From a checkpoint of a small transformer trained on Wikipedia.
Size: 18 layers, MLP 2560 squared ReLU.
Architecture: RMSNorm before each block, rotary positions, no biases in attention or MLP, embeddings untied during training, normalized queries and keys, attention and MLP in parallel, some layers without attention, local attention windows, shifted keys, gated attention, a norm on each head, value embeddings, hashed n-gram embeddings, an embedding shortcut, learned residual scales, skips across layers, capped logits.
Training: a variant of Muon for these matrices, 898M tokens.
Each number is 500 + 25 x the weight over its row's rms, rounded and kept within 0 to 999. Layers, rows and columns count from 0. Numbers have three digits each. The size before them is the row's rms in percent of the matrix's.

# layer 7 attention key, 320x640, rms 0.0964, rows 80-109, columns 320-479
079:482494491515497497469463484534496501525466508489503508540523501528497529491503537477506495524534505524521528476492466521478537504534508522513469504493503506449532500517498470513516486549509532503522463552504539483520488471502503511485516493502536491546485471510476466513507511489458507501501510480495477459493483518518495530500496530473527547514511487503483539507467498536498541471480505521547477516492524508476492510510494463489486509509503512500463454533463505507519516507510488
083:472474509504486487504544534491472520442501552502498507491538491500511483493569471492495519472477505512486525489519531491490427507494476496550532518497474468498489499522484506520445522451476486494508505523473480544467532512522514486481507513445492464498471486503523509546547454487494497530491475522508512489479523462514446535495559469498512492510519487513462492484532478469525497474508547487466515484518473493502502525484519496527471525545503478519538485523528497463509469479472471
088:483504534515497527510513557502495481500490512543470494482470518460485513503462505470498514541484462471476508512508519484496518528480518476488532496481435440527459500479486502489510498462469463499505486501487499492460476522476504469481489512511492492497520529501484471492536483516498461512475462508516509478519484510484481478524529461529513453522508485543472500542527492485511502512483495481502511493525465499517538510502503502525474533521488509488542481484453485482476498485510516
086:526510509514469474507483495526455481512490506479492513490508562461457489516447477475496525478478500503523519489488497501552521491507484488493519475475521486538526470493483484532513527493472527486508532525502485498522496473518524523502541514532485492498491513513467536507466473532528467485454476493519481503476477461490474506507492482499485469553462500466559502490530490462538505488490496508483525508502505490467544539465512510551463490481476511499509482524517520457500515499488501
106:484495531471523524504523519525512518487488506508479515486533544489489503522494485473484522458482484501492523501487484487537474504526460467517508476467497476497497495482517515481532524481452460516509526480500509518509476462462483476486558538479481488466505498468540488474490491490514452503467501509511546500506489504499510448527498433516529501483473509528472498521531510495479496482544490481476498505530503458510526503466505491538493514537496461492510492493515483486495487516506544
092:505503531507486468492506514453492555509526488490529478508507506547471473492413476472529537474518520538470587506501534553522523490456495502495512472523525516487490517482485564512506496483483494510515497523537515547489468480555493488483521470517493507498514493539529494515505470484493525529484492525515478484505516493486521499527481478471513519551521522510465476512461455479545522513501472542492462521531509517474499505500484481522508442476538515476490493491481515507562522461550509
113:503495527459502532468479524519511503478488471526512513497495516516544501485541524481507503532500503502467543480503514505495484499508503469496512505506480525494467506519479532445529517448530497492508504544523484512474473450491482491498520493438529515527507510490521468529493506508458492505500503523542517513469564519496499511511480464492522513503525484498472517484453507512490497514491527511473478472511512483461468499474539486495465534499509462480532482465499460516487543475480532
115:471511457483514489518511454542542499468473495519480479498469480535492523506511488482519476505492486478491542532500526522473479535499510526482524470472513512557478514513515509487490513492467509508484501479472487488447498496519497454497487558484513496522549547505481448458487489515505510489461479496542518450509509509486501516529455487491504516494535487500491504519485519499456498535454520478473509440519515515532504495514513488500541491467506510486524505509454461506493481481492451
099:498476528474499520494483477477508488478506502533488499487521488504516484506457523519478515513483453547471544463472498526492503509515467455513515486546529500457510478529482495446493525504527490519495478472488513529502490523519491481493489537496506503503541495490486456536507521507464513495496532524546499503463518488500480447515501461518474468438510479486492491476506474534502536493519535496483483514526497495468445509528544476477497530545476480468501498498487461497485488461499503
109:513514471529497521586529513489456484500521504503498465529484443476447526534497495486502485508485505506492508531493488503514484555484504482539514490504518464553517484493513497504451475501491482539506511507467498493485520497478520510497513527540494492507501517504525545488528496511533499525493503499479493524503471523517496519495502490495488476521510513480536489521555508522508512461527527494496498492497495521560564503501464484525487491505470495528434497478496518485509452490530515
121:506480508497488470496492549478471470516526539484488500492520500485481515517512483524516490471475468501533516507534525483521529509505529538480501440493480454483467498453507465464530507508461477500520508513500499506522536526534533518520520502534483495505520489483474551524510487479500513519524514458430512468496486484514542492489500551533518523484451504492520521510480520481524498548514454488527490523514450458517520480533538529490504436496523461540464492522493519472499469505524475
113:500478543503501497444480518515476507522499530495460490453530496476483506478499524462508514452479475480505525471514510493483509495502443529515471481505498499504491504476459493458527517491472482501522538520495485518513484512491474496519463487463440533489497520503550506491530444537478517507503466505519484450527495450487481444470540497497488506478485519530512470498464489457505523477484520477505494493526494499490474500521520457504506480507504531513482468491517510500521489520581511
102:519495496499514495481478493522518481503495516508483527520468475508508478470532503488501447537457501511521473470500479501484539483527503528483497475517543530527541552524490483506452475499529495487467455444524535467520454510462511513530489495473505495502532524533489493476519498473494458507497469541533472499519552495528477504487491517485488509515472506452524456490487488485473460481479475487534519491490517495458480510501476461475486526449510519491498482506485467519466485494506474
104:473459501480481527500470480482435504519481513497513504479519484460461465505493508487462525519520476503484485498481548496472537505505532472507496483503513529489488471531494506506531532510513491492494524526512508490451449499475501491532501457441505512488508480505489509515471505485475475502465497496485484495520536526477477526500525478474495492603472484478543535502479507466531467534535505515464482465536510472480524515486473495499470516535520481459486460485506486482533481445482486
114:495500491486504481488504470497466452502437530525522512491530510526516470490479541513511496575521508482521486484524514532504471518526514543523462520470505511495508493500473496494479476498489556518485473557510514463456513525513480485524519487487554494498473501519505497561488482519498503499534498549493543502490505533478524558524553537491492493496519481497476525500531431511550493483482505525522505514465502475446504535486478479509502501511475496506512500531490508519472492493505527
106:551448491551505509480529557473470496494497531518507496506522526460492500493518518525521500508507473507487483458554540495495496496514482445528495522531509476491499484485481550482466511475478538444547493489529503520521539493481504536515541480501513484532474510516487508513526470525498544530512524496474464548490495518464475487471517538475479497472520503532479494507520474495540466455522464484499507520481489519466499467553534535474492470492500503499500519464554495522520521500532502
099:496506514481474465499507529469547523496524489540489513472490531497503493514513495471485503468489522490480504480463439494486488500475541534509514506504480502461475520467479541505534492504491517513460498497514463514493460506489493518494502554464539518504488527517520535496507558499469482497521439486523533496537525483481487496504500521537473518540509536494528532507441549507483520514521521509546535549498484470503504503523491510505482478473493543492506470456503494504531542491525548
113:505520491482495477491480492512533493510458506512527475494450484517522492516535512491486480509486485473482539509534526506471525486526493501493524516494492558555531529505499526481470499470502532463518473472510497425477524518504480477560492534474472511510474553472509511486486511539483487491515542522522499502477498490476446511496509512463489529540475463543497473478534514498485501493485509513533515483481513483493485527503500466482467485504480502458522548431473514500464488495471521
108:490494490473504501480518497515510456469462494505475464477528468493518500515542512528482549533497503505506481513498502492520502532503529502517490545472452494528477496520514478478487527489494505469534501476495498472519498505511523522473525530505523455523470515500489481491506502530493521488488485539472463489509471492477510453456507538480485534555480494465501517447497466497466528440464501470481482500538497525538519506517484500495498494478483537551542497514467528501520498537504475
107:487501513490466515450507506477507481505490513559442494505542513461501495505471508526536493517467508443528506517472474479475527486532499508493511465463508474498520525503448494523437506490504481506497497523468539537480510505501483509565513490494464475489519501481543503485507513497520513470515452503494510533486498516492462537528550508538530469477491528471520544534506503503568509492461515503482488506470488459447533466517465527522489530513471512477533477534490505468500483484525561
112:450500496452477480483530504462473493493494553514482531490517518458513522527474529505470503511510502491489512499473524483523479516459533466531560474498497524426484516510501518469506527513482510480484536457510471496511484471501507526531463456542491439463505518523528497525489499481470504529502505516500500482431520515493516499534524482507536473534473533472498533503487468519551452509526532510516452496533565482500537395477487507534502489546501461501453496513550518495491502503471527
107:517506482484494505495482504494455531507555465497468518440469524499494487459479473522467518506550501500503486473489522553475472457483511458489547474518511510543517518507503530488490468528593517471524488472491521487501453481508501553482497484517554532495506480503517511495476471542551493508505470501529533488509483524505526495478498497563538533486480501486490503542490491528471489531519521484502488473493485487495515522504515478537491511459495467484523493482502512514518502498441453
112:508512502539489498520482501513470483526536506480509530512561516462511485493488530559496516483486486478509479510507472528462492496495484463472456499512473461483492507455428524508469488490524513522558504522458504458515523522484509530488535496507498540482437481513502532494479503512469493472469475517514510522542523520510508519471524504467485470509481496546508508543530505463488507475533542518515467499479476527466469527488463506511518503508500519500510491490501508517513471530489552
102:540505543494501506474529486525552479470479499494480492486509469551520528539534437496502492488504513489523473508530433500478529517483510520540514538533504487528524490511451497472547462526485503492511510509515464512476507511550487473505509496489534476494516508494480519531452488485459483504493472488492492496530514522511477504536502510502507510474501511512532479501495465483510502508458479505515460511543526515530534493508471455437504465503502473499524465496493469479507507529484507
100:485514518511456465498493514506510493467501492529538500524484451530536502528468494465460446483494519507502519463525537463504487468495487453542472497508507475493504531505477467483510460485525479500520517500516492501441520508494526487534508463515520501474521482539459512447513527519509511540466514472456531495461487488540503500506514489502494497460488514547512521510488473510493473461475525511483467502518505502497464477476539496485519539539498485496467500527544501450521494506517491
099:489516486488528511535514527579520515514520483514456493477505501492503467521487550490481499508462495538483467484484506454478549464526494447495484473531482508556531510521520503502501502470491509506485528527468489442520503496530539462515507432505517499496515545552480451488525475513505497508489510500512511552490518511533469494479512517483482513536495518488451488507558481529511471472493490507553467497469513522472523515504530502471504480549443454511489502529482494500480482463478470
103:500478494530513491508513478515521497479481510529505531491516571496538518491480451494556485528498516518489491517489482460496468502514468475492574491498515479497462506505496487508518497500488546464488520474469500494502548504488475499493480523488496461488530538492522474503506508494489513522513492490509489484522499481505501480518484516544486547491498515533503487485504513459505467505546482487515479474532525454455480500457500522535525531502516513532528494559492492513487489459485423
104:511483464518461516541539483463478493503524451450508544539495514463520530472563497537501464513529509535493450542468501499481528480514497537524467500503532469488488510511518521496489498506509478507552490560468521530449505524522519534514503515526545503492500499514512535514474481453530497498509494511483507540511468515525526498533553507500500524561510521467514501470520525475539459523508467475508513491454463479487483500506474531483509546518499546516480514485520528495507526559524564
103:515487471540532538492465503524467452551463523489491504538485472568474484534486516487516500479463514504453443485519500528510503483501512529492485533544540502455487468489488435508503457477474501521524503461505505448520483440459463508516532485515484514532538476495537535481530473496481535477511488462429508494517484503516484505452479484511508439533471517476509501481586462490501503486461524486463479484470488533510493508476504476452531502532510493501499500478464509535494525515537467
106:505472506476524527500500497529551495478495473481532490499515497505475472470519482458526526504509500537456534489525525489522446469501473503532523503530519526488477516532513489481509496503508482501465502484528490532503537515475509499528496530500500476499479465520467484537505538506541521533499504525500501458518500494451501448530481501559471506509517479488477499503509501518487488548475452489487517511511443521497529449483479499511515491474532529462502475487485479457487503512482545
# layer 7 attention query, 640x640, rms 0.1, rows 145-173,209-237, columns 320-479
079:485502545534504499469475454494496442490524528515477456506557479493491506484531491505480528512512494506497470548517493558541502485516514477459471498443506517505521496483475500487504475442504479534501490487498505485494451502507480532519481502495517510496521474521561510478465483487552483472452505492494509510501467473461519476508517497470523493493480535538536526526509559512509509508498510528515502495477482484489506486479465501559500525513484490485512481515496490530502485514498476
090:494496527503481527496469506520485479498520510493497508510561520459471469486526475459500491512484512470485451495524435481517506519494546465526499457492534515477482510528452497523506449474502523496487450490471486500503511496480455492519490483488514523489508494483529469494477496525476507431528505500512486490500521525485461537501496493472556521510496502470533531490503515507541501503510541511484523507475545515503518502474493486498466519498498514501451561537533489530468508507544485
081:533530468497479590537486497496528498497530465506490511514504507479515502471524456472495504525480514454494449494467544483465517512485497508488508470515526496501500506505462512497504535504494496486516460475505488475490539495498446452498516458498507486519556525455482526545502476513500470452516514443501526488517516508486473521458503540468518529512505495501507516543471483512504477517504529521502474510519531488502492485489489486434428480475513510515492517516519495533501489514518512
104:450515516509509546471473487523492502435509495522534506506491417494527479511488515518518484526499505508503462485517501471520507485508488469463519509488496498503522491507459482524481458520512536474501475497525563549455525517521526489550512497504495528507451498496494501438510532507467562474501534501487462512429541508509541495523506505535522494430539493476510511477537485502525480510499503510501490511508516490515510522532493511515492518468490524447511489456528491511517498487481436
093:511548483445495522486494523429550506505529479526500492513464480499491496531556509481458499495513532523541498519483498542512492501499501523512508483507512459495452530527510496552517492526491504498464481505512537470486556414516513525488521507543532455477534491521463493518505523480490516529511522458465478520493517482500494525473475508489494519527528527513497509511492491486497475518491485439552535486509543534486474504483514540482470507513537500505478536431489484508488464491478509
107:451492474540389547503467516512474476520474512470494521499507502465506533437466530493490444549464493491490457495504472500482519472474519492523485484493542509490521458484450514544461543454530483493520498546493523500491539504501481455494529506481493547502521507485502457496511510529515521464534508507512496481514480526459506560490493518447549480508518525456492521530519487486534486519553497521510517500470479518476529518496470511493465529477494467482486501491501516494509492511517523
111:479479539517491544550506501537503471523505467509489468494562537483498494532492484465497488489497502515517457517531465477503496490492478552504471514482521515532490532522517517483525523500486496470500475501473545501536525505486500496518522548463474568512497512493469482492484493539500502434473532501541432506523530536493519540502496490497518519510471494477510500533517507467527551531485526495513528477492508515491519453489507522481476540507491528480491486554490562514479505521458498
120:477486529523488464488494489479565529499510499487509488508485510504489472543543508479485543494485527479465510500477521516486431524488495468522526462497476512489494456483490471496504541552497467505509507530500502482539513464492479479475483475516515505500567495477486476500551503505511512567491488524496510488500473478512515506461471490513550507489510509526527540498515467512525545525548514484499499524509502521488498532496488453508507504441489473515490516522526468532480537487480490
122:488498540503466519487467484512454453498474480505499496511530487472496510521446474503501544476488505508489491460547468512481475523489482527490506489466549497481520536564501489506479499474505483494472482490503514480492524509524540483521499502497495538517469523509451517493488512537541476398498495522479516502416513499467517503519470470544510494464500487462497521513515486485488499532485519530501483477494490491536525491522478538549506507470504490453471490497533491511514485505477490
111:508475485507509492554480521507476475488512496538456481507511472494523506473524512510479513499465448475505490462475534478472524509498461533489513512534508455489488493469504475512507506507456523515537475475545481494511482477495511492516476478525463500499467553474456503498552486506537502439453523503519485459510471497478533506512462531480485483504478493479479503484565514483535481492500473488495508400501527519501548457516499514477501515485465502498466527504518480475514467454454483
112:477480487528499464494480495524440494508519551476521519477517495460485528454468472509494520504482489498516521510479506446484501523470477514467464511533499493514515560476517526496539466494493477486472439494509492472488486503454553520521501543536481544504504517497469495540469470479517473442474531475575495509502523564481500530497479503481482503458468449482491531473498501492477509503510460532498543471477500513485495495530519495491532467506481543454500501525471538501502450513510473
108:521520516497548518498514483490527489501503517516467477534454483470492482506501502515536505524527470486474484491505486508466479488517497496487493555514497571501490477555484502475544469459541491494498473464525477543518515562478507517495476462500512512472495575528504526527472508546486429549528525501508485509533540477468519550467517504485455470469508499475508452477498534526459496516470471519464483522530551474502510544485497499502517543507561504511514514516495499425545503535550545
110:510510494456461542492516490537544500542506539490499480498536518486474494563530504478514520526484492522481509505465526522504546523516516494516533500484508506516537492548526477482545503508526505488492502508481518496522514534520510513486500475504478483504451497505514536531484478517499463509480485499425481527527511476462468541517520477475478516509481522530464451499527503524541449523451519525509476511521495448507473553501512494506490492494507488516498497528478561492501516487495450
109:541509452520494445477510463515523499526499495515478478490469511458506451468540528480523526536503494460513488527488500532459495502464467464498502476547484528536509502533479488495509479494472534547498445518503506509504494490494484503497477474488507448475497502472511470502475524545478458566508514538497504529480572473503495464479550527455433501502532489506529492474498478529483489484441496489493508474466501475496476529490469465510472517485508506548515491501509448466455535519511517
102:523497493533504521530516497475494501530521461529503523495505493515491492523508442493527495447530506498466517451498528530481486509515478528521504528525497504527487518503508509508500502535475473442565513498532534489487514484500518493491510497506474484464505521485489511434539523513554429514481545504482549511452494518483504496453522562513523463490529468490507513533479456464479487510483490513482490482465504492485508503518545524466492511548507492534518521474482435472485483489522525
106:471482504537498495500535493500505468475507520523476503459553512477534524492472482500515481487519491450520466482508506507509510522462474533500483529465521521501491525458512525518500527517476482486526500534541450507456521506506500495527531522488525497518475546521536516514486511497499474486450537512572517466518518532454525560535502503511515455500485513474517503531539508538540497508535471515484480496506529498493493546493470499493543493465457516519491460553552490503489501507574490
108:520530533487465468476497471453471508491507545514513466530492490494518438486446476497509518474487517463513493520505542523476501496507518405481477500522519523507481498522520494541537451496518558488486492473509493480487448530494487472545534470501502514448509554548507496541480467508479521495486459496492517494484524518522492531513520494462494537515497516485526513510484495484482474502491534496493510504484472452521486481517493462554489500502485477506506485507507483521477497462549525
112:539500507477509514505472510507495488492486502505517457491452451532480503491499537475496536457481510497513512469501442503510474519539514531544575557508455521501479520507487493507527487509466486518502510490508455527508527525462491484522507541491526489533474493513473486522449498510530456521527488517463468555485510511519526471483475517517499522510500480529446463489524505523549505466446527500480545516490498485494478488467497460513488511488474519484509512484441505525505505476495464
108:503523464497459465503536503483537484450506517519508474525520463475519480516498482522494505518514467537525492510520501524515513517516490512506458468490494482511471546504525533463473479515492477516470540502488495471484485497510507522518478485521504535507483494475499496520484513449499507563519482478462482476474516467518523520516554490509510471482504511499483503483452533502513474487491497485530497464530513525506468462569435484533507467486484457496497567552461466494552506484502519
109:474511511507541472491522582483499474515489547519484502481538513487511527521519518554495557524463533476524501497461482447504510531488506500482483476518487478476532499531511460489530501467504475501513446470469462489538485487490469480530532507524475472468513498511513502499485475491556515474539530455511492511498474536528509481511542481510510476522475524492475495497536465464538501486524494482502473512506474518522439516520483487549499494569535479465440533481511509513505473537468516
102:509510489484478457510493458454503530497517472502493523485463488496493552445503459476522504478554494506484482504494533568486509553490491484482513477491475483497490477432483503501511522482488456519486494503518547497480490552502466534475507532489503431489496503486508481511498516501534479468516548556500493475458448504495536507479510470530506504497458515494497560506495512524538473481473494523477479507500446500505478508496527502513495501492499509501475499488494491537498462494555525
105:526510524497517431492500512441545477521485492517504494545523481488516480520491525508512517527445486491496488521522441485502527519514523519510479503508542497476494508482463483481486475428510461525538505511501496512532499498489490503537504490511509480496549466510497457542545517544498486500453468516512533557465516471539520512466490476496513506474493516525519522522505502487487526496550505506530468515451466500466508496504507508513523486462480486518535529491517566528531522503533514
114:525457480472511509493513413510502477472505526490497508532479489501519522511523498527537515491491419501503538484511482491486443524546463488520547515512502517507534498467494510493507506490498508517490506489506530479563451508475480548491452507513516479485523483510507494510469484497522514528529498471530597493496537529451515488479517507561498531498497491519473539508524492546500479485566488483456461502528479528499472509555521501481532496516490506516520477502471416524536488526491510
106:523458457519462534546500521500444503513503486496483468515460501489497527474533540528511505504470413462519506489486496502543508492520470515498457493534469503526549499465490524500525492473498479544541494508506465461496476461512472475496462499496545473502492520439478503467512483558497464498473485506531515469510475487516510526510497505484474515467481488546489500532474515496472500472523510479493494481517508516527511468517478516447532550474501510489478424522470522556517482506482480
106:572514560509582525459476520504485466510456497476517519501485461487440435495535517535501509516488510468479490515525535475506487490476496489494529500497519485517493506513503519487496496478539558537506465508472522492572491489523504504496451458509519520527526466530543462520505507500477497513499499530488510516503514464541513484473522482443509509494498496528493443535507482525505474512489499515519526484496493516445532508498480504500492527454526501481534541475499555480475518519504442
107:498487507501541487503521502530458518463507498469487483482530507510462482538525512536495534465504519585515513469530530503479477515479495532474517514491452495555514465511502512528503456454501530517465533488508483526525481460495506505523439526526473489550511464542484487466473514491477556489475508518495494472540490478507547506533461548523481531481522523478518487511508488530456502501552507507516488506522528519523525505529508455504532500504502526527483521519513481504517484491477478
104:498494499443523508497504508457509548490518518496513505491494466553481490466510506464488480490479487448530500452494488524448531489491521494515525524515527523461504514442501491499494500483528507480494541515507481501481514492487449489502521502522494452467486516477578514512501474491445519483510516516526503480550537508532512530495510449474484497514474484504533472510478532514494463515481518543493501531526478469499534514513470488506507535461537540519481475492513488483498520485488526
102:504517488531483550531499528521492527494530485497481513477475446498482517490515541474492503514495513511487478516504457496477506478527528513482490485460484421466457503451512493532494511479441514464497529493491509487522530505548519499511532486495524485553508499497485512467546536504502533457558473527483485494507511509449491495540560473494492484517518477483516514515494528496521507494517504485519495537491528487461488538445551522494531485469487489485503488509479510545473522499511529
108:502497527485503539530471477486517507507540443487529532522495518513479480463518475477517491468488507505471520496532526507524464477490455563494530535496524479509497475471503540473490511482503506487484511487500526487512557464497504486473497503468484538545525495498471463525505512501500439497521517525522472488527512522471496504489511518467479485511496465512492537531520451487460497501453509538472494453530455534438513514526550499484514484461504554508516485465499491489466530481510486
099:512487504506478514476465543487498457531501491506486499509483463481484548484444508437510480493518554494507492489484498508481540509512506505482495523487521513470507502498453510467475529514523504530518458539501551514538479477496487483503465487527493515493495516511536496482499517529474518485515489495496511521513522520514513521523500512558468542533557526486529497468461522529497492498536443444529490522470558494491505514503495517520523515478500476480447495479505498543501501478504515
091:478519480521497525485468463504476532514514485560497522483525482547506496507457505495508502446511498535543504511464505485522498469501443483438482506499490458511480533548439520504485517557540538523494488493524517480499526504522507470526528536523467500521459480465478522442568521503483536495484508474490538476491549467490501479528445536511470538518527498538518507479512456467493475519518496501524476518485531479498498546524548499487528479461486516484534458526529537524506523504458540
096:489492508503483534494491519534495499510497500467511524483475497578516437509497512498496490471494443492564520514468495476473445458484439542473471516586524471497502514479517496529505506493487506492445559462507531486483550513480466509528462503516499522477502476479486517513509494497540519503495508498508509512510522500466464490468450497481463522512527496520513495495504482524520479457485507474529501489511476509514505512503507494507561465493525539469559481525481503499517480531472530
097:506528511468455504470555536472527466518523481544522489511507525521467521502515493503456537492507490515480494514484488479556527500473497493487514460459509486473498507507563506532498474519492484503528475499471556486493507521487469488491495523526512507489483453510503501526523530451491463488484513485505488447448512473477473517478539479494509472506474527481465478514514474471457490486510509538530453513500486496510507514524521498499445538502508500510497502527553506509471522497497530
101:477472531470501527475464519485528531513502507559515538491504472500514494535474529497498499534495481538506513471510489474532539475539494535511474520500452495489512507521511483490490512527511513478510477488563546465493534477504517497546506490496504490505499481501496524455486526487492503544514501513521498490494526530504513470509482493527504518466519526470504464476507496485498482479478468514493464473471531503475510527522497533475486454494490494493507509496468467528520473536459474
102:498527502504490568495473540509536528509506480514507498483450486459548489505477487482511476514473524531483500477477494527480516477497508519489501538441536470492497494537470487496477501554466559437487492474514537500497562518505493514556498529504510484516512525493485492508491499526489531463512508481495529497491483503483503486481464501520531488497562517456516490496549474514500487532488499474502475479476514504507502513498513513472506520486503497494530481514487528514481498450491492
099:463485502515501539574504495533502465508507464515529479506460461457525492510483485528501461494501469540525504521484471480535469513516498535470507511489508518516498449536515455477510491496497514512505503524441483442509544514543487488562514538533481529520494487499533529516507535515504507442537468509484502506527480501481533520528462515496563521463506502478499492509500510491458491515489507499490494513486507509493500505537497512519526508519502516451492509490519526496519528542459463
098:458518505469516494490515470507531500470534482502464464497489510530450513517556542515453490506510514468517521511482492488527493484483490492535546493472479482482486534494523482489487476532464494505528541512448513464510463496502514485536495528537501477520521518513520515457475512477471471478482452502475506489499451479514517490515476487511574505488507500516453467530460488498486540477483512528505515528537482462496520536484481489510480475510529503514512486492498501470455504488467516
103:502490519535481501505492491486493464519469485483474490533487507509549521502497520505514460505474467502542471484526477519478534504482500480442477462499489519513521511513479494527489508481459529487509467516499490484507497512506522487474497512474510547522471516537489532467472502510490502486497504488461481527523525471482537520450467468511472519537458521508467511506508508480478498545487517519514545531508447503510531562545492552512487516485502518503559504515506470535501495500489495
096:477493480511515478508486490525444484526473527522473480520513487509509501492520495488476469534497485520473500552498444508510529507548467506508465509519487499489504466530476490524532531542484496546526520492505527428524468470517468525492519527437521479495512468468467481490512467469485538474504524495498499488494485540494504492537476475489484499523513481478507512521512520466541511531498520512510555434517490530437461477490528479528526489557480490492453488504499549518514502503512496
101:500513545500472512529504481517504493511493519485528520511543505456501505510472553588481538496465491523482489493492477481513504485506503477502505484474506485512534524520505485496480468522466464462479513457518489472477491501520511488497475480475503491470509527502422517514446489514508451493499442523475478480481481503468526486507503488496519499527487481477527502516496471494543488478536527512512485479482495496507479530537496489472515518485510457463524496519453534509511469530498490
102:509497444516500526497504432461538514540475491520479496529481492476491520553484524523513494485477504513485490513502482499521542544523528525493513511474478525491476489552502538514508449483480497546494524465486493497485518507500518458511499497474494512505500461480546492519493533527492501501508500526503510551473494495468498495518506534525484459513542488482506513467477514538468530497488493475467524490463539462472514545491487498519481539540491485488518488459509496493438489511536497
098:497477512504513492492511469505514475538539522483444476557552530524494507527456488520571459472520411542515498503520461510510482489496483466515544448510509470488476524515487504508547515474530472531507454543491502514507507518460465503490547525534472514516524489486488562457456476456509470478496497506521507505519512537531453571505482492495500515518504522516480522485502547478496531488500503530499504521521474524528504524444496538515548505529512488515523502504497531492526517508535532
105:502485515476508482465493483489503486495489524472524500491525495469505467476522528469511504507491527505504533492462501509495538531510474476539480514501513526452507499535500523479485520434505512523504464478536523535535507460514521481495458501461489422489491510478511503538515513528497524539493431513485478535475503467507536459529553496506434500489512530441544502485507531514499454502496506488515512473469527449517529511483497486481467531472525503487463512456531486523506500503508516
098:494460517505460482482471508511489540498507489512526506518429546527485543509535462477470517495501528490535524479500515448536493526480462536506512492500511539548469497456533488518488510504504451527483502498532511519528509461497520465505501554519482468515500542480494468503507544478477492525498509511465531519521507489499494497471453483535529516488472450498513530540441499495501518510435523512482501484479452520501522532474510527538534468468558487479545475511484543537508477517513478
104:566447449484456479462494492461508494500543539486490527515464503498484523503539499494526509485513496456463512527531517516527511567551477491495461551512472555498514489458469509495496524490525517463550505557496466512473505507533523530495486494482508504483547508476465495534498497501525479531503533528526508504512497539486560498517500506467519506505486493521530490468517506469559460503488471503541488498495503456499442518534489484485525481522506493522485500528476500535550503499533487
101:489562513507471476497529505514490462507524506497437504514522488496488498495506479551531510533515527467525444510500491481508564531483457472522462491475520517530491486506495491510504513477510484525526521503501547545473531501494479470499476503492514503484513483524474468485514481464508549482466508513520493483499539529460490553452535534490495479526472473495513500529489500479480500505464488530511514464491499474521495550502530522489535530487473527522473523555490496491538469502543528
104:523514482531478465506490470517495502492524507552489561500493484496498491495476523499500504539480530498474511524504499515524472483496494510485481512445495503490537525489461483540511471462517514493496497528534527490470512502509522469518490515455464526500517445515506557508484537492481492477475487475532500478459500502494507513492484509503531470455475528522471480513510508538557456503506472539508518481479508506480517486478508484524491501527504485516520544485495496527506458490474460
101:499522480509485458548550460495498547474494528452469514561474512515498517513553524494478491527508502555479496530526560469469489525490544541510431517514539492452509478515532496474522466468500479512513481515480457491517516481515497527532516516504505515500502470515505493529504467494466506502482534498507505490514503512465489503462512451458490479514530484548528495476483514496479497523460505493521471522526525497500463475491519523504502460494485498499541519466491513540508477505534510
108:511502524453526509499494535477500521518496524462512493458519533535511505501491471524489504470515491537530492507522499533495442467535515509501477476518529486504514514511497470476534537510538482510493464592488489497473521520504431486464555503480510522519509472525521502480506519485542477493493499458467527496478497530495470512543483515457494495479510519555491517519473479487504512519487470475485486490504499475463495500505474501476519473502486453487536543471498503514521545503496494
105:477499497534483529458513480515521463478480500540515515484518473509487490495485503525536483539503478475486490517488465489500513463541489441524517491540464505472477497446538494510490508510478525490550494508471491506515508492494477500511518478481501443483500523500559499518527525506485509500486548525485481491519486505515506491476511498547471490513548515482504502479455511492515465482528509469491509498452503515507537473488512529482523504527469500491496470500522474473516477533531541
107:488510489516483503490483498484498513527462524525496481494489497483456493453475514518512538553504450482528477506459467490449515493490516492480440534501505520500471537548474496504479520519519527523498454480518524530430448491505470512534489501491514495507483518506522478479511495501546492483522470514517455476497534496442480489532513545519486513533465544460508489477494507484518528532544483482502472505511529444529566534484495475478535516530483545524505480467507480511494480498526511
094:494480478522500533486470462469498532547490524534508496486506476506481449498499478488508525488490483474464520534507527444471479485568502496535477500505459495518505535492485534485498511479497487514501490504496579511472500534491438522499484468513501431500517486484547528523515516463548505531476546496488495537473511473471473456492515520439492481477468488530470491462456496509546493497527494520498536502569473465476475481487512502570488471458478502504526494479475480500524504474543485
105:481496463480510524518547529490491514507534471500518495509530509511532518518505483529533523506514503488521505528508492528507484517521425507462527462506533538522516560523524515493548525507508464478462493514537495483492487477514497472478496507549481481495526549511450523466497514498459514500527473473442520492533516497485518479492490480509554531465492471497488509515486533475467531548497483509483497491467520524469486486498492513491510509515505495483488525482473548536488539496500520
094:472493511480464518516523463541530489544495450524479506473445470507497494502484503455454520496483521514495472484462485560479494530485513506508517496516501477484441478497522515493491479490494525474546508465490510534525483492503504480476503481465499525504490494474514534452480519491508526486485507522425507476477508501528483512473479491476495499525482515504498489530524532564490529477501485497493473456506476514452524493491468526497476524482486513455525527495521500473495466497490513
102:504496527535487516517497515535493504512506488506497480526498525514474530515546487491518482509505503515487532516491515576469449484461495547491508513491488461500440492542540471510493454498504471513496515505507498466550487480503525517477491485488426474496489524470534514454535509508533503539532499533529493470536475433517475476500478514500503489540539491448494491526504500503428542490526528499509491461480495577490504491435523517489492492501476501526438552493523534449486498578483479
102:451476503488487435451521512513446536482519542525494494515505466507487450487495494498494530523501494444488471498478531518482509505528561473482471516468485510491523458469486512488522532468474494478502500507519491506509505569496474492460489494508488518493431523488530516532513493531471528476529467526507517537485526515511471500501477453497480495476493486483523467487517506498501462511464508478488475490470500488504521516488506477504473499486469469509531454515447451491532493428487510
102:455482486486504548476505480496490508512504450498469476519526495494491496529507487531506483518491504472498472481484468507490513474528536521493509507465463483467485516526487528546467554496513470514481475499485512500521495497524509494499475506476514520498521481513533492475490560494518479485512469515474506501503505519483455514515544488504506435512490520512527517500522528463492529502504506519508477498458495463486512487513495553490522543451490533463501501557547498545473524479501536
105:524529510506457506484482486499520476538518559523500510481565515501502477470519531461477480479504582503518489493509519473486469522466479504528476529474533462518517487483520509498546504491522478463503514530485498489521532427489523484484471515513492529508543541549488497480497481477529433479535521469490434521483485528491512529421460516448483511505475505529496526494522501491502482511464503492513521508554486543509462501554511486505525472510495517513527511497496502524493488495478480